Weights of a small transformer language model: MLP 256 SwiGLU, untied embeddings.
Each number is 500 + 40 x the weight over its row's rms, rounded and kept within 0 to 999. Layers, rows and columns count from 0. Numbers have three digits each. The size before them is the row's rms in percent of the matrix's.

# layer 5 attention query, 96x96, rms 0.0737, rows 0-14, columns 0-95
087:551458546433497490452418529449496498495493442477546490515566480473552494491547443461469461467557521502456509542496592545536491445550426472463518514518491442526536486532404507476492455579579531480509449581476492515532490523469448502468463472460537499538446550483475440515519479492502560537
092:479466481549529535524547562534507463469473513492507555461413460525471538544413473436491495516493482542516484468497506571486461552432594512531491553422522466519497493470593565433520519461546515534441544512473513530474480495548575474473559517511439552465565524488541461484477520498520463460
087:477527508501509488520522541570518505415503496490499441488455462544515514469479470554494496520501545504509540476594400514516450544468498512517466542491503450433471502504567513407492491461510457486461575469520485510427441382546503457438493530515465510495574539456509467511493594483545470489
090:528409452545541549554552510552503485518475510549456560465506555463432542590531494459534546544541496564515498451481500492480482470475548555526488502475508535535490470464550490476475508439511467484465527466517452498484435445620566496468572514521485553426529499460518547484474543554513511517
092:466507476508547529518549518515485524504467525500461565498472516522464508580514528467543566481483482530505531489451444464514528511517589512534461515461539526456438491530593498452574523477452559541437498521535441494427429529570533463494584555547493513480509514491510494477507574482565451413
082:476580472488494454463450479440495495529530494520504524555509506514450459581506454482502506516543507578528521495469580570479456526520459520499526510444433485536495511480481497507567559564475532508524437504431446611544572527495484508485523552493544453528499471523526569483525536494481383485
090:462466489552535567513508503508597510380499515432450488567495434474496476493570551513515494497420527466561510540479549511452480442529500463507518525514494427527501503492449493509511532501497506524435531605494443507500476430596526488519504504535540536444476514450425484516476516533520461496
085:516476410491487475590577433543467547519472472522448521536480483524496536529474442487522505523486477550486490402436506426565453500505504515509478491475490490526441458490530491476474518482546469529472575431487472490477508444589531520401519462527466502494492573473520524474519473468478550404
083:477493493451410531509508488446549515520470529551486453478485558433547463545559520488513443533435479487494602504506529479552476490490478514436488486544525492557452514480508463561416484576488479567510452499504504476585458481509466480506491533523494429483445484478481562484517496553380526526
092:482448464529512426537522470506460500507526437491440525499516512504400517547562454510519516541492512490525502442460499502521575605471458517545517566454449524416451440528544443499521477502541513509491442527466479494497476484531543469545580531500532483444565457420452523444564478534503496507
085:587513487519490472401495552537558537413509504496498488517425533489494523491435497435514497529472513529485551513560458525470450574537457522604475442472522490479454534489469509534499504490450516424498557483463482507479573491541478475475527491487439457510509527456525472534463538575427578485
103:554449484467461518427514447465454448609498565456537567474579474481527541567522491546478508523519456486495510491478547546441482466540444517451470496493492616541524512484508454549483462515530466502528493524488490515543564478475495508450444467490493476524428452501388506523473457483501540509
103:503397489527545473444549482484515462558453529534436531494410493552474547515480529477530558507513514561419469481465487498493467446510522573584447466425554479508539477492571561493539467462563469480527493540498525531452485491515509536480487435464452486559552526484578473487529491495544493535
087:508526501544550509506524483479544519485542533586481422483518526474498484565446477535549553512535481535549513463421503490480441569415512496517463563576570483398498470536511548567496476501481540461474497466529535458460595486494573482529492488567531518539495464491558485526478453485536524523
107:471473492569516535478552483493576517458523514577543453540407460491492506482429450485506565541475503553483457474493481504501501483433513512550477492488546579469501461549528470501527511495596520484451543479464471477487506517576564484471543552578477510487566586416511520444451522511524485488
# layer 5 attention key, 96x96, rms 0.0774, rows 0-13, columns 0-95
091:549488542467409421515463436451505523469547487500504492552519501448494487506576560546545497465474509526489500468536464499457491493580451538451528466532470579449519540526468453526487538548468516484582446395517480473568484509435517528526447472544527447511457466543554510499539461516548518485
069:494546515471519516462416459469574488502440521451438494544531510545549396555508512481507492520483485470474526493479547458552440497524509540446515472570383468420482490548484505580526490511504479560478458494513465528523510531570502492475475470469525479573482450557549503441532542538526542472
096:526500420534463477503519437469470497548516425486503488498444543532501500506478487486516509500529478445504485445502413525466540529408538558473443513494559591514446471506486539496517500542473481537551414408440530515504513499447499416513507539534501463540493428446544538471498536429510451545
091:553533363468513492509549481530571459501450518549453514508471483577519475526466488485481474527496442512467531518521458477496463476517561535477452511440460554519494450522540518520531454526482489506540535529501544493489515566532518459474597554469454436508529582492511556418553477515542429463
103:470537487552606533504433475520468532559453582525461442573447559505459474511450434520465490553486473467509453383533500484515475480432528520528443534519471539511446461489523508548565503442571476576497486515441493531527490463511527463525499523488491534476545472432554501485495517504520517513
089:503443483480455470511490527460535483416463458473518528438489446553516530496505520485442441504429517568486526564485462484514522527510565530535488547511539475439526493505527426489454509534583462440466583521499552536488461485467440510524512472467472484522461562582470460473503478555454432414
095:401468501524527494540513484511494478423482524464459512490531547499515496552524523485457552491429506464552464525521478491408525498522594565506511522441525479469489510521511510486557471492469453512549593476473483515496548506460478484435519492422482480516496390517406519415465541516470431519
104:467476454563455550493515465489534512557490571514512472585519502551509528524484397474521469508486500526488535495483441460532472431511471541452437597496417571461532429519526562430569449497479540475517493552476472505463549473587494514472486478531477506503551498494520553471542526501550525516
084:605498531494489467409463465454565471440494581514540458556425537481523506455564495476591418433475511521491544476471521494497502511434526498501490411510537523434496508480487536525499520559488538464541535479500523509494465479543515509491485470465493579523509471565481491505489547398480533518
100:535525468494595515524474485529576472458545575580486498466479503541433454507454521485504495561509453498537546463486503504545467437541555546553496502504542500542428472488453512501514440550543445498498516541548444586555511579502558503511521499483498543549520461527509569463488561485552438518
101:519492431423461457521487512458465521574494466518545554472511528451559500519537483490517492510508463498487530531444614534508498467488527505409563484498395499468549526555520539539454509502435416489560528513592458473531535485497485427491472539497547491517486467516549562518476463530452519482
105:456570549420503566499522449465552488526537499520465499457490464473501525542450527501541516546481537520479509513544533585488519480478419515433549525560472467570540544482494469571450513496522511491473535560521544468519538425496473493475514479487567502491454545579434511560463444555508585516
089:503576519451519555460476512481537488520511512553448520553472565537416471535502445511480463470444494526563502498541505535502426520409452450586419481509520487569460405482518492584522489478486456491497554487515506493500516469421476523452558516543496508517447526537473555439539497475525486499
114:478537526484498477484506463520497458478521459518531437399500540467502475543579534502497445442567527534508524442491464512468508534574501516484454507530483524448504537442464469543451491494424466543488530484576528482485490509447597541520399539532540514509511521497478498607530406510501521452